{
  "num_hidden_layers": 10,
  "hidden_size": 96,
  "num_attention_heads": 2,
  "num_key_value_heads": 2,
  "head_dim": 64,
  "intermediate_size": 384,
  "vocab_size": 6232,
  "hidden_act": "gelu",
  "norm": "layernorm",
  "norm_place": "pre",
  "norm_eps": 1e-06,
  "positions": "rope",
  "rope_theta": 10000.0,
  "rope_fraction": 0.25,
  "qk_norm": false,
  "attn_scale": 0.125,
  "bias": "all",
  "tie_word_embeddings": false,
  "parallel_block": true,
  "extras": ["capped logits"],
  "init": "uniform",
  "init_std_qkv": 0.0218,
  "init_std_o": 0.0218,
  "init_std_up": 0.0218,
  "init_std_down": 0.0,
  "optimizer": "muon",
  "learning_rate": 0.00758,
  "lr_mult_o": 4.0,
  "lr_mult_down": 3.0,
  "beta1": 0.95,
  "lr_head": 0.00939,
  "warmup_steps": 200,
  "schedule": "wsd",
  "decay_fraction": 0.941,
  "decay_shape": "pow",
  "final_lr_fraction": 0.0,
  "batch_tokens": 16384,
  "max_seq_len": 768,
  "doc_mask": true,
  "train_tokens": 85050000,
  "max_steps": 5192,
  "dataset": "wikipedia_en"
}
Each number is 128 + 32 x the weight over its row's rms, rounded and kept within 0 to 255. Layers, rows and columns count from 0. Numbers have three digits each. The size before them is the row's rms in percent of the matrix's.

# layer 3 MLP up, 384x96, rms 0.18, rows 307-379, columns 0-95
025:132104136126133141174106128135118195155170123119152141091194153191150133072186085112135089148157162103153126093118177145182140079090047145114121168078103126130135128106164167119129123080093111139133147169045148139133086166157113083099159089063155149145126125130093122128114092192111126118
029:127108131085118125169100080104122165103193163110086155100099149074113130091171129183179139117122120134151100130128170137115171123148105105098215142123081101185138157162135149106176109103097134140105119096209151160146113150096191109074215136139078107125121076124133126098098130162125096146
136:145121113118132131112161140093061187158158187135171084121121117189111117106106050146088163129164112124134171121177146084159047095154149132105119140160152149107116125130103127123083127104117144086190137175116193146088158101121099113109122155116091168160154197149108104166079074107138105089
126:154110162113079152114132098097116154192129149078147167118104161158110077118158116195140117146121187121165085084112157153099156129141143108069144151149086179145154115093093115116125124119072130115203093124107093146162104078144121130208175090082116100211121150134172126163089109108126124098
102:150140140183162157130097130128148035149163158114152160169094132143121128162142129111112128113093116188126098070151123120136121112068159142102136149148110093102125187125082112139076105151096122097152094164054132050132144137187124154163173168102169145164110144153152116068168089150157133064
120:118103120083124129081099156145127113130132120171158110161100119165137090091110116091137148143118111148144169109197111116203137129105182157150117121099165098122112116154112074100147026055157143130206180092151124096136167135175142096138106096101119142200090144161130126161136126135153136053
081:211148158106118125142088079137119135098109070135116143151134109100143105139083111132155061152105171119095149206126145116119137150151136148151113143120112119153120117162101157119096138067148163111110154091067158108168096122159138118083152130039121130106092195211106135190099111177145099165
131:106140115099115106177098134124134129175156142173119124073149070101142114127160120165178092059149121076150134166156130100174102041208161129110132110174154051087122136131125101100148152113136149137115149147138094173087177155070153108133133162099196131130144086122122087145086142138132087164
108:157101140113183128148076150149120149117114136191154153137168132123115163166097081153084136151162120087141126104088098152110146124165140126119118111157137085143121162185140124104165122096098092093181152116180079054155104105135157122149093182112091074062085153169200100113127071159098153177
143:127122151090156110126089119153142149158098148110095071164162130133131097114091161143176041117158091062159138179194160124136118102070126123141157144128150130135131131134089163121112132084159136122160093171133077164154140125124174134172120110152080057205116136067168127097162114138115127051
139:103137089046107116145142093139152099186140090191073135142180131122154165149153084132106185157168133104136167135125160144155115101142161111118104123129127113126128162173136122070075107083127097085146090143139093129107131186156152055125169131147108051138150072170073117147149103108187139149
126:176095138119130135206179087212122145096130115083134120151118090125129195172104098172157136186093094121131127137115115115118101118129106081182102126079099122151146182159131165084128148169062106104156097146140137129126149127071105099100163141057133145092138130103200129161135117153143066130
111:165183126139191148140160147119103107142113153109174124102129092149157130130107158113145094120131103122181066127097145166154118176127141157098205129137168111148104128086110074080139164044115117177137081109138161125107126166184069125139108130098148151141158099072132049159082178106113095097
111:115084100096103097111145073173095116116150155116114141163191078123196167089187179105127149096179159078138120154148167146121102132143089075130179141121086165101133080144137127121169104125123110121177139171125146120128106118079183159100086111138116124141123176134054130135125060155191134088
012:168104167190156139087212168108091155106117140116097112154097205122106107145169119122205170141172087109115095114139144100118115147159151126122141141155090128090107094167090157064109167118094098096128132103126131151155125128179108093103141087126155172181155124116062158087149156157189132167
090:141039151096095141097134135150143158157092186208079131168168142150163108132152131160133129101075199102171079097137113112115106131106128148100122102114141131110184151173140165134095097152116069105089117130148104114143110191077151085123118090165161071141155152158092130142150155110065098150
111:163055115154120127081125149132197145157152095162138148158113111152115162137153132079112123130118193107183092103147081138155153109119134152174153074057195146074137145105137143204090109110103137140167120114188135113113075184092125092150133082114157082127129131082115121104158086092118170131
069:117118124116095096140120111112190208146114144158134100145108182111091103152146123191096116114106119158130150173132112127167112086073079137120147150146126097113143123114101086129103135148165142106172106126108126181120157101120151099086182085208136141110183152071127182122077112179136026149
135:119136096132059094196095094157146120127160152136150172166107079151106174169157093163126086110137097125163146140162066167087122158121111095142094123063112129080143152105142128084147150100130117134165162151142140124149097172085200079130162142077145158150190153079139159126096073094115081151
051:084115139067118151082156095091112146131153143082149180178091125141176097152159112074170092090120095161135122067186130176167167109167105145134126117094092143156145191148114117112111128141143136144108149075175160090204121154158136135087070040120132142105118134151153138127118123145185092122
033:173122166148113083148113079079095207080119122090173102127132142141123100157187091141120108140098179108149120121141156133110128074145145153140101173137154105188083106142185087181154163120155171101124142159098080108154176094147104078084163126100070124144080136139094084158091103159136119079
120:137109121157141087099072149161041129112098090142167130141060183116082193131157173125110133136175177100122170155132168145135174102178110086161130184086177107143167109134088129112129133092103099113125148068149136172113157110088183091114119109089125132106124134143081102109147079170175121150
115:115084147112178118183124027141114092151179165128098125097088071155143106157126081125145093104134122075112141077102170149129099132117132140129093156187110132127177143156182038096084176140115105109142163149122088142124122146172107125135164173102104121086145160155130089140137108161180178114
117:115137109131120132120135117168141152118157105211145133130145054149104098202116068122119148135104183142135156072147108074169135135111142125120170138163110093092151133107076098095077178075104133120142124127129129047167142173169112120204126120128127158126100136121111175093048151129111177091
022:208161144174146078110091055136117076142142136125165122139187165129104077187116122163099091155099143148076107103149108142141069123125141151108072191137121079151051150150179081173144141164127107134136149158129117159119187158144131160118140123115142165140151105096106079100136089126138167165
091:153177135163131137092127091124126120086200127078122126131086165102113147077116168170104146154121098150132100129143128109156092110132115120156108069157113179132139139126079103152104075124076157103127126200107159180078190171111120166082153140133133169173078065137055111114140131176172161101
111:124133143099127047131158091138142101114155112108110140147099101191110139128175101150104151120148122079134148053151129150156064148200176130101181096133182134078138155167139124097081147142121094121210102168139115186149088164156115089126118054112059121122127143119135146126118112110184146140
136:138121131122150133103172110125155136165120089133172127089088155171098103168109140120093164108228103088177128146126169123120106142113176137060161130140133124155081116169111086098135170144058082108111153121179139130172125123082114076122153104064095181134096201160133151086122110117134077160
023:102086137104167182132061187139143125143113145067168152175087145071137130141157140117127081178160170138187110112156129187110133126168125122082142142077091083166076153078152129159152140095118123084131140161105163120148075155060141115111117117064131129156107128148137121038136124140134099130
041:119110128108155076123157124165172160170161181107115085116116129129063065083160110133075105138129104153090129127120088128167148120134138153150177125099189066175126212132087114127216078126100144110135169122096180080103141143102122145179104139111079111103146132128104140119141161108101192138
120:172112116105113110132193106118124153132133125115156091093189102179195153123167114090074096114125153127164139070121136107143127135115157148126119133109056174144098143126125217149182123154102057104159155140116165077129101168129127116160161128116070097140075161117121177063098156111142187126
099:087129098156122148111142150173166125153091106125069101112163141137163107109114115144109135128181138083101146091083114186195068108177132117106072081115135101120092174148097128150070120163124177081195112140101141129180151162163085177134156090154148162101130117147180096172106151120056121116
041:161081138163140188151158140114076103192135126132100121133154115140179078070233092167085125130129136074134126117097119128121105089069102146166150095114091105110132147074132103151085151121109142116179127157129101180165123126154140067138113139130207111148082084107114173108105130153147106089
102:164146157115095101184170138069119171094152135097067112142110177107175098149132055182134105160084179128145145143118125148167079151138149118134162144131153106135148169146125141076096122125102138115164122095117127124111117124076071146070184085121121108174087078171198176068138120140149103152
095:130132110153135138153079101135135163122202098092139107110128097129168084156148141115188094119130143116131137141078147129171152190083143148084148125088151142085073188073149203183137149135086174093138161106124051120110101076157142114166103144138123102201174129113076100125112136118105101103
140:131198150175107115097135110174161125096096028081057102129189101108151083208147124132193135117103165059137103149116143137117130137178120143179113159106115114160124139161136154147134130143116115147180143074124145146124129138163099067133148082119104115154106100108081156149162145136137118069
129:141117074174090142135109084175132132199141114132114116152100179112075174228128156139071170149090113147112103168097122145165165141085094067097094144121143096161136157155175134156127114147131093120122072145088112118121127137150188141099162154117102095080100141092127173083135120135127081184
069:126091168135167126138134108170029096096136112158113085146136126142150128108102149093112105188162150143119136095141079133089119156128156174174148138137174117132111126158116061057096093088140067136160158164110137140157142157059106153130187184083093106111107202110170117105149128102128166132
049:148102148166155136134141097099093110128148161106106080140101060172152082083151122174106137109115134040122082160131152138139158134076144107098131106115118082126149111151206082087116159171136155106185091201161128215154165117140141134132136150106135105155121136078136169114070175094134150140
074:161111150110133133143168120146093152144157113092083127165103155090157081101110099091122083125135140199135164123141150085102057188098094086134111117096142127130118131169091158189148096148185103144156110186174075115201093088160129106109109164081158149116107202117139183128083146113116116143
080:164147170121117143154133148117165110171144096088125120087045118144158039116163165136154093153094087140160135125106077132151115207123153118144144174121119127112089103059200164128116118091110181170143154115048130142135101154162152133091131089122127133148161129077108174116099143151079097106
108:182090128111145108121115106160030154157135127150127147174056143122097107174123198152134156186119109096107167128114121134150178129203082203114110116146127102145119107124119102126116165069094111092085118090198105133137088133115152098122153116120163103115121138144129105100159138093076137203
123:158124106143182091080101125120139145055130072120086140170118152122168162147125139140126124089177132098128168157131174195119144134070159091077161154090142136137136138151167162111112131164126108083175116180105116128115171126144134055146102065098093129098206101117117137060099145120189139158
123:128122149133121152163089098120138078168091083144090096165054102143114121136109098124137162068106155119166123182134146130093154164163130106151120136113105114163113154134130099162104159095080160094167198148134126104165167068195057120121173106077145169153137156147137164062080146163089097144
066:144164075098114163118135136100144025156144139118066146157150067156106144182103110103161120133128174080141148135123120158178116153198096142119119138115137126166151157141146067123111144085143114136101097091118139078178112121038150126140103169096195149096155095106153162134135115197155122137
035:189143148135192126180138156084092103110185146161026104138117125143151145162157116138144108134079072145129133174114106152084140158190082152122135155148136082056164154093109150094106112112110123134079088151092100120172132128166136136091161144076107111165146145089146110086087141087164091140
049:153096141108109104191155125066081146157137189112170166102210134090131081112127093159100138127095082151160078069110096170161113171120109144146150108195047156133172149151152108096111171120111100115101148164123078144103081150135126172116110081127130124109153132119101139106138141153201113151
118:079148133090119057125106107111108136086140160040130140084210092141117110151178137137145174141071137110109161180167150108164139114115155171121075124099095184129088125093076114071115166098113187070121155166113135116177135152124123120154131154110153180159107155102110151124185150143133139112
110:114134109118069103126122131142176119186102124156106092109150126182096123116122082206110141134104148184158115140126142162103075127170107123124100097148089151099117125191084086137115072125157150071186087102145152126143145165185153111123110186089126148153116182103131157130093110170047073165
123:129129107130120141143123148153144095123143135103143132156139130106134052077098180102092118062165120116097106129152146150144088123153108114132135181069097188124162123178161143174069066119124138071096108180100178121137168143190198048095117084091157140142158134098094124142144116132186140143
104:155101125151141094149117098137095121145160192153133126159143054164076127074106120188104090097160132140174087138137080083136209140163119099097153162161142107084150083100107130125109122084177167144146161134130151131108132163123183112174133125138154116101148064120090072067150139094199126123
066:122147084121138120108154110101068174186140114115197130119096176165081114092105108118146158180118146061140112112096159134187138128126106135137116129151131082138169135158132127062134149092191131215189148151127111136130127115130102163156170099076069103156174179073093099130112123123107136079
036:150085146116184131163156152170073163129185164145089099108059129148152154169045148164119055181094141097136098139153121144151082159120142141085118114121143158153141160085092172142126089137080179090163069121143100182148154099157068125115121140110110117141101099157133142148107135181166114112
123:165129154102158090100082118132093127101081142156192198111097117132160172113096121098090103151136098132143118072130152173108186091095194090152192208076146117153115149165083112150138127120157103142135130102126123124118104145130090151166128160099115092148075134150114104129032128105188140140
098:094193101123144122130125102177072081093099129075085184093123178129175140168118092099098151142147212108140150136111148157182081130206141144138114169115096120137165132151121170153059100143072042141123106109077156137183149142126105125116147132104133111126135102131146083177109135148116131120
074:109070110130135142126113059114100080151121103131147159149127109097123165136160127176129060105151127091187115125125137167156134091153158088073160110145129121164132134090134167172102113104115134222162093130162158105183155123074149135109190102116113065168151049156116115191105131118152102096
057:139137083113172141126112092185131081153126127096119148127108118154136176156174109133154163166112163077143084106120167147172164166122071157110161100115158058126094115103137102161135135120182154134125064132130179144129162143102067155038113119122118135116149055167116055150152076079121143120
116:131158110121086147144129173163130141117123185141036140128118163122136129123141179142093197097115135068117160145173164090141140097166143141122051168160053133074151198124069144125160053113128087106129150072116090113135123090115131143148122158129163111171136104129102125139117111154171166091
068:175138120099101108134186088164086103081112156150169127091105096133097219119101138146112123151174188046145105111181129092142103093147120147116117113095156145161132134155158101158213130141085133099169085167139101149152137154054155112152129126103132070064126129152101147099148115143166139142
132:103134114170134107153143130149097155153106089086090138140089108133103083233181114148139162203117150106144128138105157137133133173148116045137146084097111077087092134208154152135098147124114098116126125166095090110113165204158125168155109108102092122141122145150102170064163121108089136114
059:083112081110154123127099170130094142142155167130065143145117117076126138137125173110130101098128118149133087105112181145160160157118093100123109141120196102126097121095074118191160200117138126109130062111105168203177164120140116149054137059141141140139166138111164119185157109161132054124
123:131113178194085157076120068134110103106139221158131192094175085120124200088137156117089169177132095177152118109112111171129105123159119117117102105168114178145108102095155108095116159187146139129134122129165161114108112125105093097105114136086144150167096129114087068152130100124116068170
098:121179092153097108118113115067086153088083107182068151156115110165173124177114118138129158168131141128050156113136136142153132097203139187151117150118113143085071145152068177142145154089137122124145143118070137118130117127158112101121158174123169083097057140134089152106101178105185141097
129:140118154149104153157152122135090170142098166074078238091150087124140077077143151120115102138139111161158138141126132141141093087212130069133115112163148120117109150140115111131112128149154130153103150130159116167123155158076136097123081111078142171183164057130090078188169140159082109122
098:165135175107094094131099150095119197094108174145100123079160073095187187137133101107136104130119099113158133172175121152135107088067123116090107094132060118107124199138134106154121190118119107102120141166146143143103110172165150092128101108147109115155163124154117151129133090144251132115
028:130090086111129144136110096109151136188190100089164129158130171159123079147112123110174176101143080104165076116111120111172152182142125134170172143089127181108164143131094081118063138137113082087164120067088143124161115113147096092089156072130174095150169151136127116137099135213097091125
146:183094139111172131121088115088103131106135197152053163142096056150099212160117127116082084156135151135168108088131139141133109181119167145144143080152125150159137142181155116077099097125117065126152157075135153130121176132135129170115108162092107116108180147099144133072122082130141170076
161:181164155103106164038126164137150125138112161193101124131154091174123123124164134173123160166151145094171135145103073189153110156167191054107116104097150146076133105181150113145121121131126144108148140092134118111171077137085151106120142083149124128093075088151068157108133112146069085132
140:144083108094149124119176053149064121186098099162122119109138109123121117126185084099121104158162179148126211136094126153121041105222145140150135128142098110129190146132141137109060094111088152138141134085072148118134139166146106140092096152130169126136125187133117123106154129116072133129
120:150114146148099156108158189120163111105109160132137125155134162104172133105147131109159169114155134185154091129087139131004090118159097148155113162138129117188078149136083119127153145130089121156118122097104103088139088137137130063191106127090219104091101184135071086124138149118145115106
148:140122144065070083118138133121095183102117138143188107134141070134166161152189127156130098088116110136157157141152106195099110112118164139107145185188119069084101177113128096125174151072110119063155133221116105114125098160153113101147143187135130143126119142077135129168111113130160085110
094:129074104103169070111096123132077193133159125111122126054104112127122130128162115139070141111180139105190163116067144141124152162116151090079175116146140075094213172162162123124188096109116138144110137094128129096140154085117126111110118119128105083107184126131095111114190131105187151182
128:137095164114138078135091094137000173174131093075156113101088189071120116164132128113153210100131128138096149135148127157189141127147135148095129168108148122168101111126111139150142143143142107140162111185147148176105113138121128118102097045080113137138147139176125103173128091092105122156
# layer 3 MLP down (transposed), 384x96, rms 0.248, rows 307-378, columns 0-95
027:094105201114136131212056137103143111138124152119126121032126108134102110128129095116134108138120108096089121111193143173141173161145069113127133184148105183145071108151148120162121152131118141114148122127035168148122126192114126109126130128101152180146149135105109131113114099175162131047
030:199091136133146163223108107152136127110140131150045145118122170067129092126155091106124148140107066151130099135117096127170138133187087142124161161128172106112129125145129129080121094084132097091146104105172184137115161180114163176079168166128152146158113104076106118060097134151150123078
132:160161095124167119156193162096181165109150130099172131102142105183105133152114163123143124146126152115089122156113151103125117120125102103177171089126147127061163122097173163119061120096112151172068106098093168088112191089148045114101139158115103117140089166093125152155077131074137128191
109:076149122108142102102143117061187100092142126102088109081151103136135108119130175143111161148127046171092129134163112124147164130144081147152112117129187144084189094155133120084088145115181114119101118105085138095123186122141161146165094096178144104123125110223187210133113112123135128127
102:152159091122218176107145180134122089167131184115128162147100124114138121135110108116135051055134128149145092129164115175101110117098121128137151134149070115166182184153056116086107137160120103157177129163129106106066112145115129140082162146176147118067095115130143093128143063144126106173
106:149142168156140194116136076094121102089152078107169122149128088078160093160145148125111115158133132156112188110161113104182151121039117155132144049076109122098128123137118118145161076103164119175196078159133120180137140093142153142136148062125105112138106103121169111119067133123156163183
080:143151130057156119092149073164117130170121057133137143145153123078133145131169176121121144129129085091136163172152108156109220127159182119113167103127166173096112118072162110145096087124086153108153167140146149111148121146129093108034136105059095108095096103180136130150164165149108118107
132:163161131133088118167181135156158113140131130124181078098154169140158169091193131075062114111079130156099202138098124076144097137088129123161081057100097121115121130116119191113115176140148111106097108088127162135165166112148160109105102148088082157134125151116178158098136129191147093076
114:112190125155123146090166170124166116129168119117165114117132084104121163151195168125099134153067143096136101165150138150086117043087152143135070108154105117130152085110110117117108124139132147166169147152152105177142161047133148151084103143131167071114100156169058065166139107109110180104
139:117182144160100090104177126090122118137098093106117166137074124153165118108210148137069133137128155088118151111099125095166096063145124156095078075125146130140200096129162186092151153157113126116087148178118167179113096081161112134139091092163164079163162094135136129155118141057143151152
141:163142050115149084200168098190137113087172131115121105076083141109100104168122077141137133079149133071121140152138164150130128154148144141136210117153069128074091126144157102150124124123112151106173160123119087063163147142161143155086138128145067127175180142101110172113077116116098156140
131:126151120141113112110051118123093101088194133181140147159153122119169099109149150124114132099103148043125114130122152169092152089129087193146083173103188070106142163157121123119141127135089059094102134121153151137146121122075077098166105095185127146142108116141107166200145142197168131131
108:158189121116174109168126184146127171109145206094141135154177081127211118097099097113065097110144100150115100116091105159138125129089114110146159095073112137167186085073149139132120145142110082152096105096076125156134171164144078147119140127145155118136074135108167103112114162147131062180
117:113157103146071085175119184136162081134158157146105161103136060100170174148164181152109142094130130071098143163080111186148079091102146109144146126139169134163131111110144159074118126098129121125181085199125079095129154133065118161112116114175083104142129138116138124145045133138116157173
012:181128065126130099144095097139144136150051107154132172118145147074127146096155122146192146179094084105109117085134103146115092142109107120114174115163160173058112166102142167157047132125152155064122145187097161118131129093080179131178129139111133144122151103105169178155106086168108099146
099:119055128145136133090104129146103164180097097120130147126120105120201133152177198121155116051092181156155127097147089106161161113075129117100066125119116152140146103065152159124110094135105167141125145101090115155105180102096137186205100086098169074129126188148121104148145135118149127148
109:065094100127127087178089107150119101133089062111133086065136097141152182182162153128106112086152150137129090148177109139193132082117152144102065125134172094116159093173163145140153148154199145120183098128142140127091153133115124114183163106128101095150177075152159109159130132067090123116
068:097162129143137136158115135208075139151076088159134122121156149149132160032120113069096141135134113044071094130156193108146127088108125149158134126156099148162111091120111170159115101096137144150135070125100153103140183119115130118119100135110142104162109130135157165101104197090186190166
151:147108119109130124130175120155175077162130113163167111103177150131169131123208131146151087081139161118112132096102141111140115092167212210051080147122144113084112077128125137133097129163097108107152108143119120084055162208100132135105157104143092082160120127142128123157077109169125111144
046:123154088119158129122148099105125145134090109163129168113143183146171111100146057121129129082092140161126102101185129118105158144134103138076198117086085168182060139102133160180133142119117137119166165094107171164186090138097142160080127160126057149157109137135125188093086092149095120063
031:124129117122156156148134121076142130097046145125078156121106157152124086108073098099123097163105136123108154132104148161122145092107149169103115208159096143147065104106176138119163103103139128115177147129111153168094186170118135101151169154099169153091128147079165170167082139097110186035
119:139177113102155154150107106138074088135188159093135123115073176171098138192155132120206160069161109103181102141110146138165156124183134072112117120079137112133170144130119092152110132070095116147133104050122138153100146158093074123096129096095169126141158131093135121093106113178167112187
119:149150128105122181112151139157146093106172180146117098131096103097157099121143100131125196168111135136095058182083072143147150077082040125139130117204095128146064140131103143088114122134155104141146169100148111125142143123113142077106132149111105194139116088158203138160102143107156188103
122:147181121109092134091138117133112142120081164142135136139151101120103161105194094168123149167065124130166110122148161091056052120102150111131136116154069155182082154129117169129133147137154141207089139114119079101118137127117066097125167088122149171165146083197142159053108118116152133162
022:151115153085151146136089112187197089157000108150107122126173179148094076123096090143108105140128104152154088157161115132172110133143095163131120124120127104114127159136132126115099156140105133131162152135187150181066110126104190129171131133114147114127120115083133142097083061127166163120
092:181139085113146153065131161106176141109108118089100131128113082142100125123164135096081073102163107100155140142114149157078139095102167166157127109138180114151167156084142119075092183044134091145183148116178133182140137148120129192067106121143093151165065097151118165134170122147121104155
122:137096156183097125150096080183164138117169124084111156110117075101162098148154089143124189139129138125210070129086145173097147140095108214127145151141136097141104168149134104125151129102127113058129107148120160050150068174179111144083140065113133133092115123140121152153107149102101169131
133:167146136099104172042083199175159130179136153153178119096092169142074108149163120128104113145173097085137157145092177102140121104149149121127157175108175097145121153127099157156115108108107113076159136096105117120134128147093098168014140149108099154110110169074142134147087111161100124139
028:165114142108160158156095151147122147127096128169097193105114191120125075117140150131117107126076084134107117130165088197143168139202084123111159147104133090131137184101154129191097152119090099057141093165084179165117094166134151110086102150082151110159117161109121157118110100138086154055
040:165123121085100073161123121169183142148049191156085191132128162090099133099134125098103119159106078132192115086120102103114130114171133061130134101098150113141080149107077103165141134156115195083185111159126117174148126141062139129141084173116128145118147196113110125114115147132169150155
117:183150118083113154117101152101152156107206110161155082156106117111105175115131121138168136144144112111113179109113164178153158100101118058148137113126124109189140139115174114143092141144131141172157096142083085125125154117191140142119090098115099175151127056103109069094100127048215116109
096:117130121126113111148158113160124097138141164084117097106173202163116118075112123097196111117162130134113173129128158160122084123197135148055142143099157138145108179139059147145095129143131145094183091073112143086088113101158120200143183148200099107136093091089091118080092156146140131107
038:108158158149155083168108100158116097103071134118081169144137096088037112153152088070102122149107132145060130097167170149113149124125152151163196119172150144134088102169175132064150146191171157107125122096126123128117127129124082088092156155139113126091179099175152072147126149132181116119
096:073094097151137092170142151086126103115158155159163151090103070128146157131102059140109143103122084194159096155107104104133121104111134164123148113115184159133094124178088205117164101153095136154128144142141131168101088127130133132127135142198181100154121067103200174077079111074151136115
095:141142161104109131062181113175161155197155144126108152115146110123166173083135141085087123131146126112126149126145114136075118118155185155106097111121145120150125118153189114114082127172129069106135081157170130071066103093108163123193128103049084153173183085153088103129142096179112127131
134:130147163091148126102114136180117118162148090133113077127188183098101158143076102161143138100121134106151199145096154119104158123088141100164162099132141135146145182118126137153051115115105159183121119054154183131135122089147067162134173104058118114160130142048056110150125129112126134163
121:131119069124148156200163151146089105088156109148143067129102140126072130151094128051024145178110125172126165104120124118130083120131118070147137076100101198180162150138105104111116156142138157094171101141122133101109128120129120146152158164072108161128179149081108176133176146151124153137
069:155127174108128160174074144168174101152100148082174121137171118134131118142088165117081125141202156134168113113109146140146199070157097122124087185093137134084167146145182093111109150098131049155150119151138170066124105145048103124082137132134144107148091174106119087100104130130120123088
047:110111112135133147115096097073135110073055089154103151178162109084119089134188163125065094154153155154108129097165119171118142090138169156137154117165080121133163158157174137094137139146181118166117121086150067159163125153138100137193072117108106121066095084160156165103135118124146191093
077:086173121176137096054163074117068166084087119138157098113132158095140149143158131143129126101154167139142143108151169143105176163127109158207139147135165125068095142128191068110197149039148091093123106148157125099148078095111128124174165125124147166092113102117096133105148143106137101132
072:119113107111116088114081173142172096138137104112147139101119102049157122089163132054108179166129129119131166157149145156119133141165192114157117090130201162162098136146073172127095115127078105111038127115138161107092133158141153096166079111164187144136137133134065075164125172145150104133
103:135125179162162118163097091131095068114189100132067090078129150103104145130165170153097131124151167096107133154119141129127108103172141152092125181101155144163192095144142120123111172150147107111153034087112113116120178160173065130124115107134125080176102099137100213160149117146078113112
133:101113170136138141152108113134126088125182104122134115140111207098119144101115204123104162160115098104130136183183112127068099120090168095120115117067131107146161145135107118099100175179126157147131112095072096144148138103164108209117089070129169117124163124123132191201106082079132158090
125:146104152120104158111116127135143162169115085151100105144084064126124137171053133100049145118162150130126127111122117124177195150105142112127131171120135138177108122095108097149113173096039168136153174114163101159122148111182058104087081180120096179108202160130150126138139115118110097157
065:103114152141141202126142072148155079115133121176079111100104103109095104226095110136173116098138136093118143188151114080151189138150111131098095182132117152103166153138167079142158160148096140092118089124121162106149118090102152128077050156142160206134108116145166128143131126094138106077
034:099158099089171114092122101127128150111178088155130142117143147060133076120151126129145160158176154122101112186180102086141149083117132124098139129116139118118122123088071159169117141163135124142112100131166185064097082099065162124162067132214148172132131064172183136132156129134101157083
044:092140085113116130116161097165148131149111113161078128170128132084087096094094118052136117102198164158117145174106118132181136124104158174135177112147114135130108168134130069088082092121199192135175157101098144170106151107103139135148135134107083157167110079145149086117100212089088141140
121:092220154087129125123202126121145108097126183117124150187093075112114125164133161138111098159111200088122091121117090160076128109081115114124133141160143138073135134143107167124170164071173068121124120156146131122115131113136150094215137080153123117116196099122104063112123163117147123148
112:161131126124149160136105144113128166114152151153182110159105102116109162087127113101083148115112145103180088187060202044075114145102118175129139123187121090159157131142129135151141128111102185171110111138125170113073082114130163094124137144128071085102115173126149084129181156140047104146
120:127113170111148118099123167106119142106051107085137108097128093076194131152114134160158093138077170157134086128149091163108090176117193138152100138112176146120132133143165145100127071131129082131063162156144095095163118098165149082135104071134204138175155151170090131156151071176107127143
103:091138129106173107126111101147124099122206108111128056132166191134118134131094072140090125087120156133165108187086124119169116179126125069065093146154155128166124146083118142162106111155098132101127134154120154064071113182118090194091125140155080137143175135167114171156145129106179102170
070:103102118153145098150157099140121130099135130175138165104152114148157137140134138133135146170138083118126050103162102184149116169136135102115111134120122137112120117135169151112120144122154133106084110165152109078140166167096094062114170142096152151180135151090196128059087048198178105029
033:102126134134113134102174108181086189134107108194131113146197126080169074126117122154097160141149126139188088134152156089119104125118137175081143187141129147096107102088086137136148144195087092095116126169159133128143112133113055134193089153182077155124072124124108154084149100121138138071
126:179160123117139127144129177107150190140160136114179155091098168188110185135143113092089059174121118062157089153104131165087143065123140118152095149032114135111210136173161106122114089142141094129170143116118139096141073112119126086175139144119112112135118122140085127102115090147120124183
096:069106123134094131121062104152103086116131161137087111150160234186108173154146094147141166122106186147124101113125150101123106109155109108089128141155051102119199162119113120150076159099080075112140087155134183109110108138170145097099154137163156146110155147126136066179130163114148150106
072:148061060093138120173092086164088080172091120140128096159095038150179118166155155144109112128168118103155174121185127152115116131177131116137167120158131115145134169097181141159085086119127103154122102123105137107149149116111181149129164134146132100173148085076159126165126103130118119027
052:110149123117149125092169175187148107145077190137090088150202111120083150114073101140135153170118070139141146126119143083136180131135098146071118129090142063128097131094134118189124090075163137118168109096112163196142156151117129103108096137129152134090134116133163166106178129047105153179
113:157093109087125097174122138154210154071137155119135121108123164194130141183131178136140101097133109144095111151076170149093113055128147049125154112126133110121168142082166133101180110108140130154132032172134159092095127155133122134141094093135081066144099118130172127159119167132118175110
060:158155097186091128146115137139152093149056125144132118082056085105138124133082102135141168194135128167172160089145097113186151158148169169072106157101132103131077086141126113157133178128099112083082147126143144159110106161147112129152144092135164132158119146182152148045126113125092153046
137:092177107152131091073129204113131149040144149136137120175079106054093121142117144159165170168100147125079089181129148104136171146145124142155173050116076138078124104143145126177137084112166105144096128110120090090113162093133141160165142132110115165126103161150196119108138103158150095125
057:098155143134135126091130116145095094089128135176138110115109107166153041148103099135129165124183114122229171127129130108092183068120138164086194110126108128115120087127139104138156101116145139149114090155063096086160152175081155160150137201130127153072153089149154134118098137068166117135
132:126188174151098103144143215117127110161116063098133120152101117128142123137140107138151094112138142150108153178161097126130121149076122129143174075139206145117120043163125137145130139103096110134095137109155035180131144052140132096164096106092102116161116118189200099093126138136140136109
112:120168114096086142128155141086118146105151058109154171170139126150153095155150065131171126109133083099078185141129090117092186121102134126108122130137133144114178130098167106162176112122137148146097112155108139147100085072188116108132125126122032126093132077244155159139147162112113137133
123:086085098147114100111114114122214155098124081091164121119119114131104113097125147128189117119099067175136185138169090091101188157079170134138108091103118179134181120138127171129119174124093142162128133099151086128092166155121093121195119138109070128150151154157086093069124141131203121162
100:093104096121174174145182133119098165131081111125174092158110109138079068119089183129100195106183102191083146112102124144143124112186111146153196098122132133165132090108135130140155084159137097117168109144117096172123181139097081159083153124069182114153149134117113132152125150093113080069
027:107120100119108116112121117105135158131086122151100183110109205110150105088151100123107180145148133127175120135198085111155159175195091137119184168128119171119102147144061084138088124192126082077167119095075141167145113139117146083099185104088160142165159125105091132147089117173113120073
141:138214111112107183094117136121127163098101103146031122173157153112145073140110114163147082145119103179120137129110161176121114161081115119152052124118112113142169097114158134116169077098157096099146148122147140175150199092149107091107141090204103185116126095123104105146095138155150145099
165:136133118130110148070158170167069130125120123157127085166100058120076109142149098128124133168171132094140080162119147162108126123127088103193145187095124123083152118167158171128122089114122109131130112168175143147142071132100081072151184127208116189123086116143185101108113102152163074101
149:135144145130139126142101114158119121225170149101088155130089143130112180114171156149124121089147136224128142077096084139098127114130080174043110173165110119088107162052150143122146108151076130099162080124102081143147136169148105107096113128148137116140107159154125115136114162109087114206
119:106142109123096101148107140100130118126107119183111090166146093149104087061158173125200100164152173127180126115110092168139153145125121100173139140152083123057131124062152112099130123059128096130124166153157141175142128064117153184129099074159107103132109085165166221093157139141129132109
151:058126156083092123193172135113076105179118132139179115115132102137158137132161144105178114064149146139134179129133159141111081131163108165134188132134126124115092142128094176141140101087151120122171089111134103139105098086105173220168157139079135121180127105068111153124074117134058087123
084:063085141131101197189116155143122139045146163087114116127116188136110071131146149151110118134118104109143161148077081073100136131113138043133139160170152103079197119181160160118149143141096130111149091134120105125125130080075140135133130130132096165120146136149167119077195138125182122162